From a checkpoint of a small transformer trained on Wikipedia: vocabulary 3612.
Each number is 500 + 25 x the weight over its row's rms, rounded and kept within 0 to 999. Layers, rows and columns count from 0. Numbers have three digits each. The size before them is the row's rms in percent of the matrix's.

# layer 10 MLP down (transposed), 768x384, rms 0.0582, rows 373-397, columns 0-191
098:490526498492473478495505494482484482462539458494498473529463537474500519501518497528502514516466510543524501474513515490506483517466509495513489519492473484473497465495484500598504486505498471520503567549493535487507534496487505487498536511466484513434528502485533494559524492514515519492505486513518504496533508520482515480482501482504489461526512529534474531491528523464529483514486467435482463517459498459504489544496504518464535493486521499541497530492473465501484489496504490543491474523433516534542490485517550463472460505483497523452455531462534501549508522546532540474
102:496499479470473486517469508529478514493480493523485459516501496452525468513538487539531511474503464444516496504526500509501500482521474475513496509514512502539548517503451549493492490485481529442488557523508531525479439524469512491451476528542552497508486523494499480466501497487540483519468545536452501537507503531519526504488465494510529497497472520518474466521486525533511473494494493475460485514475479472460488514462503462494523540549499495480506486562542492513458521498510465479516470485514549502500521487522494451524506549474532516456494491505473510526509519496507466511
105:481528467499499510524505503515509443534490509512463449531488538495469486500554534525507492515475509521461504507505484475506474455508508548509481521509502530527520471532488509487490509503512503489496480507454489461483459509532499489510442477483508515474539528487499457503520489501523519516495485499461479466480456456490491538526489503498501511488529544479489518470535510483507419518523525505506502560487498512495518462551467481536482487483426522526509495506498466505529517484509492452470501529507505498504476495509473458505523534530509511487474493493468511559497481507528502491
099:513545502523468526476517489468488529541537549541517507522488504518502460473502462482503499474499503507520518520498506480497448511521500514543502558530527511510552502453471496490484464490487489437487516533497531508464463527488526502505486515527500451482518491528471496470488501501521465501465494502498513476516475462538436543503482515460443524478500529514482533535538509517476496516479473497526496500453469476542519468515460546535550514454551463531482486468466521512494511514478523528513486496529493511520498498509493487524505531491527486497523498530514532507474495491521513467
100:477512467533494491494501499527506485487515521487472497490480536512506479474477504510480497442526500492472493508454550560494446503523479486498527513495536507517496502449492501543513480506496475536526468497516517474494493471463474477567489514511482511485527487475533468526542453517450455501511539494494520490491476509527457483500501470495488496499479483440465471510491490532487479521480487505491519467441488501530450449488492508550498541467510520526479536475524489491525513507469534529452511512513521500491495519502485490548480533521521525533503530514491559531499495501526483459
102:451484502472476526476532527482482467491491492474480521460448515472528512525543487505506503528497505464515512448476488493546527522510537509490471510486505526527491508508495513528545495519550491461470486520525485499522490522516452479483494494515515487492500539517542506497496512515495519466540492496461495506497526472475499477525524491519516522495446491504508509531496497499480445530508514501543535568466482494504476492527512510481467483529527545493463521518503573478536498475499531480492504488557527489532496514517502493518536552521474470520495514502598497505488468509503499485
100:499479456485493437497474495482527512497544543508499487529480492489469472496526491494485469469495555547508531483508508546490476497517506521501533463554479494544512538485533514509483496452479507463493488540538532487478468490521504497465504526495516480489478506520480492526464498530497503537487492510467527487524501469457489477469506459510510507460495506458505512545471483489493475467517503539517503477488491497545490536503501489451483516501477470511492462506483487519528461465534506568476493512520497503493474530425504513472432505524482534497533501454524508521517489474464515508
103:479471487505515501527505494486445491512479494464481495472505497515547485491458511464509473491435444512489482523494477502479448524479521495560496488507468506524490510497534497504510525540545473447497498478465467507488481519496492512501496502510518490510511481461547546487554514487501483520515515505528498496516471489515471524510477476525485485493454507492491530537498515544474518519532494512470494473471468493523465502461488477499484532515479494520489482488477511505469514540504537510511490507501492452541484459504452501510519453500520463477539512541527489507466495456486453531
105:501517494468482478500468484522488518494500512502520464486506516540502521483491500558545500491484513505559541490527513495500513479548488473479507474464470561481548535504503500517495491479517477503487497519455468488476468525462509518498495510493536551513459486499513539473515443534487489469503522497469522498478532491489540516533489474511482449516462541495514505541540463514512513503564478495489471513490490539527473495510508533475449504516526502511495526496508488510481490538481451481512527504475495511506532486499491528477563506537519475535518507519534456463528528507508508467
099:537509441471475505530485458563481491531544516447480501520443487500496467508535508503560512540491484479468474542518520504529486542483476509536479503523471485505457499470522522494490499490513494534444496524451510515501459495507514528503491541513492470484502502518505492489497492501516486487498509524441498489514551525519491469535512505480504511488519510493520487465522535483527515510480477498480510553535512502489506547486517499507514502476528449486591523511505468523556462469487523485442512479531491508497482505527504503510513491503522500508514495513446498483533481511459470478
098:500474503526455528485482510507520498507514523479487530512508485494546530476510562528493452456508447478554504514491582500471497512487485510515497497545527509476459481483467523521513490456489492505484480537508470487485499462468502491498540495486481523505477495495442515525549519487534521491520526542479496469524495465503494482499506524481528530517507515509523499465510513559500535501527479439499487498461530527508522503503470544529513511520481496493501527456490476504494471505469496506577515507444514450525517529505520495531508506474522534507441504525500479500498540470505469486
103:490498538521469502526542509502511495488495527491505488523488472512484533485509501521552505511484515506519479503514466465533493445484498513542526486511510492529498479500487473506498518501512497462470520497491503497507482502494518487547476495527480521488510491487481479484512459530510520474498502480494474481473480471504492495549501492489504525515531489427538520509515478462499484505524517474515544493492491548469482490490467465494520537494484481492511528538513582525488459488474498446504473543475516498475479458539515527512474440519465522457485441508555500434530465506540511520
103:488478472490512516516519470458520480482512515461503484465457499514515501501521484519494552444525500499492552524513516492474539469477490512484530504494486463472464488449489527483443487535465453481485472518449514489509444516550511451498432491489531476479464473528508499510542522499468520510486475467498492495501449492496496470519533511484527483555502495478487526537503536444507525522510457539476509512518516503477487492522517515505481487436521481445472494507482506485447504482471486432508513483534455481514483504453498512525465521502496511499473501465564450522479509504499479497
108:528519501518490490514465562536514548514485493467507501544487517441491521494453466489518511492519469487502541497529554506496500495488494520505457507532494500525528475465532471509495518510508494484509521472463501458496539546481511486500475474533497509531497520571521519527465542503534494473507496520530506476506444503526487517500454468505491436529483457448493519494498468500474510491510467486494512492504537497534530520466508500508532487509530499442505511488466524461487537535472477512488470517499511466501559486510532503494535530499439535507519515505573500475527554490504496488
103:478526545559496497526497513503520471506492494482453524556501490492522527510495473435521499523496473474501524490501485547461531469508483511461445500506515514514527536474521459534500505495531498533499501479457521507509518478499466540525546479537485506492492483500538427529458487500522546516511446495490493475459546516526508493521484493486466476486493486505460486520479505443474504455481511502495488527487514535533523505459499507488458520446534504473498508505478462505544506515499493468490505484530480504552482501532546497532495503482542481523528506429517481471515498482515547464
100:512478493490481519493502528500517494512473537461458476524473476465492496481499492496492533491489506492514455484460515541498485541482479512502529497494495488509496513484541530506480510494493503501516533498522503519491539483565531507521498523492509491472480527507468485532507501464498509499520488500507504474502460467537514499525488467527474465506523488552503485548528518473503489483447500509484461584447507543507502530528541507443501487470558496573518552476507482507541542525525461497490496541479506486492502512553471479527465528468523485461517471505473490494509517501509489528
100:492479500464475495516433490513549483478495507532480494494490477477505497505536509511493536488543488514511496477499550481469519460468526495507466545502491464459537502524498442516520500494524486504514503497483514485460469498534540495490481500524445506482508524502477486489533511489542479473508465543480478531480492496482493461518496526484548508533483492497496501481463502478550472503510474524507469464446526512516465490546503457494463511552513508480484536542506491510515519513477478510522509520508510516482525496478510493514471479514520559477523449523466474515526473475513517447
105:469499501505512477475525512521535493504499535458510462512514485469523516529487527507524486515468518522519500522511523543539513494519491518486550524501502497530496547565491468529523512490501528535502519517468494537487482527480508527545524533484499470526471521542535495569506486504472434535527516496494485474521510540486527464510506497505499511491509490518521499520473503444504540501439508498491468495483507485487518479480493469524516489513555510475453529463482507493523496472474524438497493478456519504519518561504510507493489521513549488438477489491570525562503568450481524515
099:465512520457480503461507487478523477503482487530465480481458514511510504498465496481527497435466483500461547535488540498500520509481490491470490484454565455446484481480500467478520478550488465456466485563529533487507481484470523474515504462477507510497494502478508479522470500505442482439544453501506462464525471493500508530495496513461512493561462458488466476515531519519550527479510533497464495527464496521503509537493525476452502504445523475537516457478499474521466492521493502499500504498476496490492508501532471536488506539539539522485452450453472494505504510473509493518
100:498454521502482495504508489543470509522512529472480457503459530554508523512459506486491537500497536524487510521517502486466476539461525508490513494506506448511512480482480485467529502508499517485510538503477469498551498498487489482521528512470464464487491476526529521552512471496474482489518448511480531486497471502501486542497507472473499566512506457498527501489505483520462514500476497502466499514472547490493554492486547489480497483550485490477503578489506470484533507479546504457486459486543510517495515508507509498459496506496493519510477516441467525496450484504475515456
099:499494476547453480472527504485454517478487535457527489502519556499500495494465504501542503439511522518507527470501493488470507491505509509484521511535512503481522499503435471503533496500492486510553532524528471497514491542533436518545508465510457549505493502496512507530473482484491485541489519507466517527516510500472480502489485517476488522496545491497536488553471514487502492500443495505504501521466435532520484528482484481509499548537487514523515490471513485486472503509512478481463488515496496467507532461467508488475495533511473473489527465461453520520484457467489511477
094:494487516476466545478481540504490477475474521521521495525528506492466516515504527501506512547481511511490495481468522492475511515544463536505479488490515525496469504530494487483546498527511541455459494436518530484511519512484507505527513498495522498440479480506496481492541495472494530546492481466479505504534499484478520478499477459538504498493481514472485507482537476503510444489498545487512495531492509523463465450490551520521546485478500494454529506523522443499503545448494534499496467480506497505485515518514538452518459507502500485479514486526469524544472486469489504505
104:458516505499525508495532516525523475503528540495534504505457517509490523500514493503512499538521533481488495474520475472475499479517511482472529506499513473551481513510515473509514504513453499542512465485439531493475495525507481476485466498510474494470473561479485457490483522471481514490510523530505489506512482491507450469492505454504516526530488496522518530527431533561511503504486490500515484524516567483477477469496495469528483487492537472488499533514490487528539488454512498466484490505492497492550497500526524496504520530501542490486477523472502480505476553470516521516
096:538486513475486538522506497493509495513534516525497530516514495508563494509509508487480504516513494490522482499504473520508487559500507530516495494508488518468494520461513492461480474517518500439491482510532480482473510532499462511476516495491531461451468521471488532469484518516480528491468546488516509504486497517498489476477497489437495461464530496440499514513500525452519491534459483498486493486449536556486511515504526472471503484486509510524499523486531468501499503515526508492507524484538456455540489470530483476517490490544467508508498502504522545468475468475484481504
101:462528502527449485526525475495502526507477498425495519479527532487432510492485489520527513520500527520486513447509519488480477477512476456529472486502517468485490510535456483484489496509470471507511498489496514499534476517471507504515517433497518469473578474520500527484560471533471486495497480472484532474492486473473515478527508498536471510525501494566543473501501515531503473523479513500501519466507465481474462531530532508485526523520502563457501477523491509511447524521517484483526515502508485517493495514497516494479483559501509455544499470514503529493462458471485463515
# layer 10 MLP gate, 768x384, rms 0.0846, rows 374-397, columns 0-191
098:472509503463463518454487520500487544507557534487523523498483470521521453521505508495497484502522463499523545509476495501531508477486506471506526494496526521458475527505537517485494494514465492479516516556474502501499543492517495480486454510494511449495514488511494528492514510484541500504471502493497506509479539484522476514496477459485470456503543474487458486532525451514447471492512543466506501462487450526482462488517482499541491528465463495521518427488445502488530455505508499496527437508533521503527504492468478514502495469465552530504476519511508505524485468544515520493
107:465502492504486495473489539496512528479460518492484530477506498496484500504530542585508519484522513524481506518502508517511532478461537498524517494496505445505525457491516463454499476536570511446494494528476482439503485493534508464499510476491474507486490513474535497518525490497518481482500497538494478475528525524498503464520511503497480510494489469483500502526530532502471516492465533528514464527484500508504485466490541485553514480504514480503490487513470449523533464500514528485487503509503482467550490505517486420484520456510504474484489500516483548474517519519531492446
100:474529469460552488477479495480523465511522495494489470494496494455441444496482450473508471522521507517512492496480481532523498492506479447522466489467502497489496525504507532531519506494496550500509512512539522505472455481509569504508533560458452535463518483525489481548513493494466455491481504504497504527497509474475502509543468449465462491448506406498535502491528543504472488526486535495497484473524501479490475458482498542470456520468555504541459529505462475519508522488480499503473460523478475506504507473515520510541492517496510510515494496537538488487493450482504518532
100:485515497531532503525478482507463486460494485467491440484504476506543503503562439462498514516510450465498502499530480522491499537457473484540459461525543485517508528470495537506503510504496494530557491471520482476526528510523509500480476448464529492479501541514490506486477545478457468505458528504500533513527518506465455568435535498543501511480521487524527478466527495469521523506505533513527488520485491546514482498493478519481495520489511489517514511548468504507505481522482465523533506483479506506520499508487503481488529503530494496537498493481460499540492509507508527463
098:470484547479512493514499544507476491488532533496463511505497504466496482502513517545541498518532497442487504490492468497501462495470489456480516545530481495522472515521498505526525531507478495482506511525538491485557539476505522516476505528452524512542503556497521469448494450481503472533536467522470494485529540500478459503541526525507532504461501484539525492517526458469443478513498499565523536506478525520538462514471473538515499492519459508497553488524486514486514481451444481501508500479523500511526478470508518505507497533485520464515478521469520498477476481517556503467
099:523494493508535505553495552504490489480521477461532513520530501481469512513455518445451488466510512555476489538486485540511488524482542502492497506469526478485497529500488505489525490491520510488508488493504505558518480474496495488503497510434526507497527488517516476515499488525485505506485462524503505536548476494537471512516452476519496467456504534494547540473473517538485530473505480460511482510469531467533530511529541498466503514512502466505517497494478500486452495508498504561487441506477488490495497526455525468493515491432492507533525519500414467564490513536473543472
100:469471518500545524488508470497479532543489466486476497512498492499464493472517535501517502499490477484535454502508478506475459485501501511483470513506518512503504534486509536504504514527462530452502501520460462487550502533534450516512478467531488521511466488485525510453527511509536474497497471455496490496532517509487506505518465527471492538464472500510516500477497506479519472483481470528504455486501458458452526482483516449530508524475505508519484516499481466467488539494486513445491514475504503483492521502522552473515558479467500470498496525509548482533509452495523518478
103:468510535489451516488483507502561557506484500539527524478531460503475521497471488464511518517480489504491495475483500500552525473504524471507443527515518497492476520562480475512534477471535457497487520483473499534479549522523526478517452491510496493516475506493570487517530497492505501484536505516492534540518487516466551531491468454532498518506525480436520521502545513473507476507506514539502489509504513516495493535504532511506513537468463529529517505483504477510513499502528490458505466497462500492504507511538507487491520486500487491515481525534499548490502490462515486529
100:464463527530503520499550454477515509475520529464468531501512525505518525512497542482524517526516471495455516517516556460483532530531470500466468497532536497473451484490483519527469463497509428499514488474519472520474515474482492518496500501523505506506504508494526520471545509501481449466502476506516486492476524456544483487523479452512492517524496555524526512464467515512482501514518491483551485517492447483523537511539516466504456540509495491464489495491517503515496532486490511489482484532492518500527492486462527478528544558506497555512494489474507486491520474466485509467
097:533510482497455482525516508498481490517503522491509487478423463504499508466481502502477489508469479509476497536538517501484436482449511506513484460490496544532566492497527514478478528537518523477489470512512529489499511454505492513543484450520515495523502485543521546517480522508469454497530546499481522518474498523492505491491502481467475508512445515496528493501489509488487549485524489454497573498483512486474521503510532467494484517465471523501509465493465455505520495501508550529559510477514486459466460499446487534530519534486532472469529491485479528492475490515518503498
103:512504462541491501481485542526517496520529502470524552488496508526517513494478501542490504481496488533473500474472525503497469465440483494503486515554519479504465484546509506490501493536493497519541481487537522557521510512491509487525503463484441487471496493509518458554500508515508514508492495513546522482491469515446457487500534471526467492519513509487509474500465542498509507520490495496466502510470501529485470439514498507507549514522514509521540521499490512491509502523452533469519462479517509518516472469504523497484466545555493510525527494455502508519531495442537520509
103:476493521476438474530517488520525517498499501475471463474551535470475499503537502482511534485494488510452490513516472486514495486494479447525477462457518489504537509512556535479481519502526493455500499497489496458501496490508531507519471503501470495530472483520466469481476507472486495439555509486499521521497531507457502484463471477529480474556501474456527478478484491517539485554470501487486467454515539464460488471474520512510523496508544487499505433479499485485475537494507497485484450493503527517499494477493494463539510536524462495506532482509495469485478457506478473483
101:538542464509454509498491501483432475481498505484509499491492497505471519472449482484520502467468503519536505515471496455514497488512487534496513481516447484449515512498538496490497488460504479481511501484504506454503520539505442504487499520472505492514473513479497517567497469512505520501517487470520502465486544493460508478522529490497532531498507449477531482523451484468496555518460477565458479476506520479460495523461476530522530515483509513451470473471522493502497504507500463462468472451484499504548538507512527538470547516496526553494464524502470513440541505482492474479
098:506481485451510471501492533476474525469474465498514486510513499470560520480519514465522531505501509487509500514476447466526487472502471489464478469507501502492483490506500478505488478504507510464499497484528495482501501486482494507537484474508499455504503514492466536510495537446493527517476481534560526487452477458504472493520469509518520502546537492467508527543499472525482478462499517478502481511479468477526521537466443497491518531500463526487537528501489498508508510509515486489475488477485500490477516505469509518502528538539531519544540526498520527501504514447488548530
101:524485496514523493477503555528506499479528495468494523500498514462520469539451544519447512478496474526469473475512473513524492497511506492497468531519502519497516493519527535555494474516497505462529475539551516540488528509438473531542481446508510523520539536510555483530529494483466486458479494517501476533489518486499499506508509512494530521498526504499511492505476540445479511532525502452480480485508515511501521532474524520517491517538528530441515459500490515539529500473470518528488486473530482412482507472494507490519526530552523511565475476468497504456469501501485523512
103:528518478441510483515477518506465544474479438501488493525476475547533482490480497530523512488447507530493485511502480494480501520499518523507473490529501558481512484500446501484520476495496495456440541480485500499488455506504481497502545517463530454503519480508532509512530508508496475498490518527528507474490488562497520516483514473512503477457513550527537480520516523496470531510497500492474501525564485510493543445478502485498499514492444497501493483519479467541468498498532499483512538466514450440495459510506510492479519511481445491481510489515481507498475489470485512499
106:521517482549523471429499487498454508459506480480462512499540484503512518500488497526542509514512529536486483537463503450514487481536500544546452491507505521494482516505493545501540514548504512527489502479526497475491492477536528510504511495471507482518493482537567484493487512541530483465507537503508523529503509532477515491483508567485516535511485521498546512463492474490494519468458546506452475516467498473499522474531454485468477519517479534504493509486523508513533474524505491498512526492515465483469472511483503541513476519505498503492460499511578526547491498492482494467
097:514484462516504496504487533462511485502510498526508527534498498514536479496528533543476509516497492483500504442511471475496537497491502516514485508503497529512500476499484485487495478517509499461499556507501489510503464487546521511495458491505505487447473510594509501478523437510458525494512523486509500509465508552517478553515495507546496502543491517519494483546482487515515515537447519483497494495493494493472491500513481507490524488509449535533466491506495501511459494522487504521502513531507505513508506466542516527543516496542445497524507501512499536518499516532486521522
099:456483490478474463505475473458472462541479534517531545485472476476505491494510517511500536528502478492499527509478462497508515529472504506499496497477567524490497501487495510470509482503480551474473444510461467495494522434489491516506511439516517536517511517514491516499492481536522451467519465530515531509518516498480537515488477474475515450490505515492472484497527516476503494510508500509496511491513465524473492496503494473479542490493498512492483496467525520494481529493526508515524428522503479464484512505503514509518526477471518473469509478469477485520550544497463453454
094:529454508492510565483505517499504444483495471499512514469468531482455526448532470460487470525469507514502476490471473494510472524511555514528507490515518516484492525499504499522509507506466512540498475487507503480479539450515499482501515514517507522511484488464523493491549526476479506476556524488491487462510520507505443478456458461481512526477495470458498471489517468480484538497487510528515460506559491517498502506517501485528478519481481494530533494456495503493510525457522524490536526485548516496481477494517505562510500507503513510481507524505473514539487550471540500465
095:513517518480493478483483492504504498479498510536521454521539463509506505513488434474510511519511489550460465480535487488495473532430497490490453537515485535492484506514483497465500508472497478507523490520497510485494500448476501454474492477524504474509462473485506558512479516478474504530477505514487521486526502499494505534534518513522501457506490530505540463500548473471510457458470492439524457516532499489475497479487515510525483505495521516501520479509469464533503516477472494492536485515477478473477494507504466487487448509474542517463515473456523492512473497523400528491
106:502519523470483511499494487530537504510503537489517543533477507446498492508471493520473509480428473505508520483505509477516471522470551511496543474504533498551498538486465449545497509499508521507491472512498526504514471477510514470500485488486533488531463505470495510513499535528512493502502494559491501504502487466501557506492483524500492514452489470458466506468497477469443469476495512453554508493490538515495499535496501558505501544482513584481518477530480524522482539456514458505492494518474517515533481503447489463504500468516550501526460554468527490550486499505488506503
101:498498465492510525544494442494465507479513478512570519475485503500504467538489483513456465499493532485518516497503537476495479479519491451529468485505426480516472526477464511492465470497491524461498488498465514472511498529534508511474502519506531489476485490534475481495484514506502458508481493512531520517510487523491502521508471467511494509514543507485501534500493543466512569525478494483502525507514435518536552485484519533492487439511527474540451495546500517465486524484503473475479477502501493466476484484520517511519443524483465449523509468542536484551535487523491480469
103:542453485470542544507506510453524535480467494482481491519486467470524556484474460511466501508491479474457515518511522519542479494499510529530514475486515520483507492443477534493532488529523485517521526516534472537492480474521480481480471496516517464505482476478497495500473480478473512484503495489507472458489538507512526500493486468511519515526493506459467531518530479485490509529494449518536520462502523512480489523457575469538491486457540526492506512497510482461520493485474453494471500534454535505535516495435512467489499504494541517478468479476471478503527486465523490485
# layer 10 MLP up, 768x384, rms 0.0899, rows 374-397, columns 0-191
107:417513457496515499478510519493477526473543449515518499508424502495511474504482523488519485474590501485499481479505544492506466502470478538498498546486506457507513423500522521553501439500478488488489538516547470528530514488491474546531521531512489451483443510514498487498478435492511531496499480514519492543528482503533503484488495477494480498466513482482507480526509508467506505504502503478549485524477463489511475496510545529516481523500485470476428483468481483480449541472531489510463490498490456523527492496513504468507495494495474504474546504527451489497483502543485517497
100:512482518541520493516488495552524491514446467495489514452481507479536498488517526505509487510520476489482500496488517485476518495499502490486477490513458472492507478499492549484495499483491508490551486545478455468491504534511529505475485490502481531523492522495507512505465510490503495512500478486462525489454511519488473515546470533437512527523511544504481508465504510498549524553474515465523493546479526492517424541500546512537510522521524499510494487524487471533516512464465524530493499471491492443516507474512483454512517533488506478538480461479504481543484487536509528551
095:510495477504498543529495501513480495522509507506485498516494540516495492489491500484493509503502516503506515524484479506514505471505478508505488531467445496506482473482520471464498511499499507508481477451459437482492525467535477509522501529536491513539499496463500494486480485474484557523562482539488533540520504505521499523505524485525474537541564509506502535518505492531466498541456506499559469487488509535508500474501496532490494517471490495511483523476573497497484496531488481532515519472509507524459517513499515464510524502547508517505535560498530488525493463522539479488
100:486505534504526494515543461516480475470524507504485471466509528537523530487510485476500512488548497514463508470480501521494457486483511495489481498512528505541526478475515535479483557489564498513490493511506479498540498504472488501513478500492565484507494526521518510516505493507479528518507489479550514524517484513517521528514514502491464463509544477551545490480525500480498530509473558524545489534447554522522519492530530473494531485465538491558491483528537491528493538505512488449523485490507527513462507535465488462537499529499475483471514506495500510489480453478485512478
103:530491480482527522489513506497479484482524498496516526487535466491521504511487472504517511536520531481478511520437540488551500505492560493499489505464496477502531521506435491530516494499490462489543553538450499458535461492541484491461459491467506497507531483497508451495467512507461504464522502508479497514507511500487484477507485488519530528505522505519526513479511458521519498517492515538515504511529520495525495489470438475533452486496496503505483507547492507475503502462463503499462508517522516570480476523495498465508447508479474497471465485515540451527439458527525503484
098:563549546518511517483471480500498515513485495490528482520517497474488458493541478474521486505545484528522467505519491482474495517490511530547501496530510503493496477524493522495478494529458492531502470528483523459472493511469473505479514476512514466481515469484506461505483495463551505497488515496457540480496519523528514493457511479504511495533501483496485525501538510545484484470489515489501533512525494504477491479559532459523492466537520509490481471476539495526476460495497517512451507477502504467475476510517470470515477587479519517479485481555493523514564441489487531469
099:496484563500557517495499453523513513518439527482495507536498521501506479507530518507477497514475496474544490527483487491494501522512466479498456510516523528477502529491475475504479516512459531540516494499505520507511553525494507539529465468503519483487518529450509537502512518510509506550517461499485458456517504506527512466516464494526514495539482504497536489479490490483498505502511496521500507486527489508472522489494532484488488494525479553508530531497517502498453498484506463457482488475532519511501496526514501481501490497469508470475464521459444499480503488481505521486
104:487494497495543524474459501506546517473482532510509506528512498489533431502472489526505476470556481471501524500533572539493501475540495515477470493525486503469490494495489536538498487462501479471498476516495526498502517546477502514506524473495467520514496514515504495432483473510516540504487508505510509475505486492533473527512506508454520461514526514507516533541520550494487492505530489453507477508453452497483520505515496496509469492511474511494459526493492480522463482521533474485555523473480463469461521525501475497543505508473491490472504525438473498482502504533514526462
101:508482532483486489519467481498486463506439486499464504540477485433490494523560522458508471503486494487504526493527508492535486499514441505495490519494483485498527482476479513542492485474475471488487483541486493528521512499492515503532565532509465470499519485511482482529495487504525495512491484494442516496509510523501465460489501531488507532491504475508503526514536483507538494512529471455497521504540465510535527537509495515479492523507545461512502530490481490523528464504526569512499522485539521472542493479542486532454505488498503496499499502488532498474508518534453532499
097:491519533531500469490507559512474474503480463510539531494519475477527499506476494508472527534520500491476540493522523521495436527494518483499535453499464532505482510517484519466467531489469498464460538480487516469514482478508546491506500445543510480522490507482528541472504540468489455460479485491507476506489464490463490452459496524484488484494491536538460529449485517515487508451512471497499496543493520500506504520480513497495521479547493560516484504508448465520468509539504533528542530523495501538491514512536460485462512484465494471519493512501567555513494513465477505531
106:489499534498512461508525494522497502535479516538527487479478455511513485502521506471493450516525533514485544511480495491473483494525491496476526498530500472501515541532475457487446511521535520470536567492465504542523490499505516501511474486519510512485525457549513512498468492478464547492506501543477478481493490484495511476516494466505518519529476522434503522475543472472545500472549527450456492445493550476482509515504501460502492498492446496479437493506503536502476510512484494516504475500531493500513490490500530497441505500469506503468549488485465422495480510486498499521
101:511506509516499497545507526514527475511494513526526504463543466500542440510482490499505552479501504516481509528468455504439519519527493474461523476506511484528495471495494532480492495534525482495443507511485520538504497508502527481520495504530473463542488550509513535490524523512546513515479483469484504497434477513510541470434462541516507483507486535497508476538531496476492496509503534518525536517517529460487492522518483477469507477470508455456515507490516477507491506481504525500508512507462487500456515540501523493457476506489487462490457467506530493481475484480498549506
106:556491487513499484466521489520509523509519542458506498500497546477475508499500493476505511498508547491533530443511516404525519508515507470500522474519480492477573507511496519485483500512501527481510508506475510499476550499501446501518529513483496517547478511514496530579477462499501470473532519484520518508501511531518536466518492498464538460502520489437475530535507493490454498474492478514509477510554551459449511513478501515515493526502512475498475481461499457470512470505504473480489499450515506472461503496532518522470488494508463526527470471521514490519508500530517522506
098:507475478505455457483463523531563514545472487448523500512464503473503496529521522518504481574478493528513520520509509509501530470521487509488527502488535515534478547488490478496524518487451491515494508469468507540489528510524505517513517499486474476477476524514487522524512524497485537485515520533523516490447477542509499492529500474493473487522482510494502533478517484509465506499493521461508510477527520520506504507550509487481459521473475538478509507534512504495539528495510486506479465515507520485491500514467525488492511472484457540515491512496507487501476503482491474476
102:502521547496508447509484532495509513455520498481495504527512440512551491487516481525449490534509509466500521524483512508521487491504486496474527524501452510509517498538517494472476489474517470485517489493596511463509472509537475565473458536519505444480535541507521514510484450510455440513490529422498475496474482483491522493527502448477487462489520439509474453511497478479482539513457517524508505468461454491513513465482517488500460503497526515509498508505437494506497509491528548508528464503503526479523482526513504479497489508485544511509474472483540532511486504495515500489
101:511499563537484486524533476477513530505487474549497487548538504474538506480494523498524481468504476468465536482507497487530533483502512479499518497515463507523536529489508470464546495495518515501513488484487521519517498478506529481520506469477505506547537532488497467491500539520540471470494541512491470515505508504509511460494487499472523540511507471515472505485510488468536559499487482489524466528487507513521528544521519525481487479482477459498503499510490492495522525523488515457555495482494563498524526511459492491502534500538464527515487503532473475495517471501505532469
107:504525505486474521539527524516508518480495514501532510503501475491551519528502514530536486491470495514498477549495502531495509489488467486549522473466510506474525472481489455503500514432494469506509548500510503499476531534475514512542543490505467528542515503516523470545553507477476464505509532516520501526473539485521538519499506520510526501501492489521512509465502481482504533500483548450489472520475481482514548489483504454495522496489500577495463465547480510484496533481484495495512528485496520561478533500469499507489512520497512504519534500522502493530488521487485539463
098:519505556471538488489510475528509521490504537487459522507509521499545502523502509474482481499519504523490499498511477547475489525503481482450446509464497569526508481515526491435502499484497529507521519473527506533485505508458511480536506488497518520514524491531500495471444523521528510487507518490501474472466489504534480485491517488532550493443498497528498517528525519499490486485498495510559457501523466527538519509471507513459520540496481483496477484574500495487546472474531456523567463490479521506530517489505527502495485518510509482496481504429516475524544489530527548557
102:500500493470473486528536530592460574456520500518507488482481513527486495550470459508509502463506503479522433496446490496511525501486511534492496506514463523502503533499522460490515525469493546509537499528486474527475497488484483489467501455520492457521525502490484530535522533490477518528506478484463515479475505485471477520560516558522501502511501498482482523485483481479475527505513530470543448484489506531498482516501527528520518458504522455495534508536485522453501519549515526464489503542487462476461524480500517492484544476495488516510511479478467489504470501538481529522
093:558510533490497472471520483502504527510545475514466476522506501507470492535481474508463489475491503495536489506512501527501485510486506534510483538481454505508534478497500526494492489556513509528510469536527506486494532466464521504493458458503565482500519484476507555538475482505514435500497506502502516515468481486502533482444501488504509473465490516525513483507465497520480516541473482508478505527457461556524516483497489465482522512485486457477473540460534480478499479564535486519529486499503501494481548452533523502538465483510485527478476496470458514474514506476535453496
095:543485485536434503473513473508492507500521530465471514545479516518499501484484463484514492499501501506495451491417509507522520509536466497515489515505443531544513534508538485521500444513508485509538457517515492504474447491490504506476466488485471466521466468476500502520489476538472509505509487497504513446520514489464512501474500523491519565485494458477473525482490502492473488452516497532515516465521471500480490493530483488524473500495462477482546528517496490505522534533527503519473479499508528549515497552488503497506537482492551476470455526529527493470555527485541490473
104:505469467491560491484515475536510482452520467484470504504478516516501489536506529517540490493505490510540477518491519477497457521475520532447479458515519450524487507511498484509495552497489490490487496521470479494505499500520473502541508535473478482554559471527496517476532498520472500506488540530480516512491474487528481469515492545498518486476503524475499491513460504510527527500464503502485511512528489507479533484513478499475494521498502511492515552506541510489488510483542471537504517505549493467468474484494522490452486484485503493525515494522544497504493527485485514518
097:489487462505436491485526473536486501525508503499488513509513492517533508490515467473523484477517501500504509481479455518509505517519501493503498506530486476511478562539516455456485481527480502478510490483477516515500501511464520490533514484525474517566470526483460487463491508482499544505511502473512461483503487473490510503516482522500478529473474535497509508489530469511506483505478565525518512496501521470523533515494528493490529484523476523515509516522508519466465503533456511491487543490469475486446531504464444519511512473556533502499489468521488524497460498501442455473
104:506513489534487503465446494500527504514495470510468500501510516459521512492485515475502524491497506516493509503499483480480491494562501471479499517513480460519519502487507519486485467522499508488490510522532443518491532503479510504504490508515490489535524480530470519507524443521484491505439505479520499499498478476543460506527535537491479482527498488478499506550474519540482499499532501504523514499507514497547486508534459467516452513514482479503491504514493498508507541500516492510491495493493468487484473499494539540475509488532482515513503486540469533495457497512502490502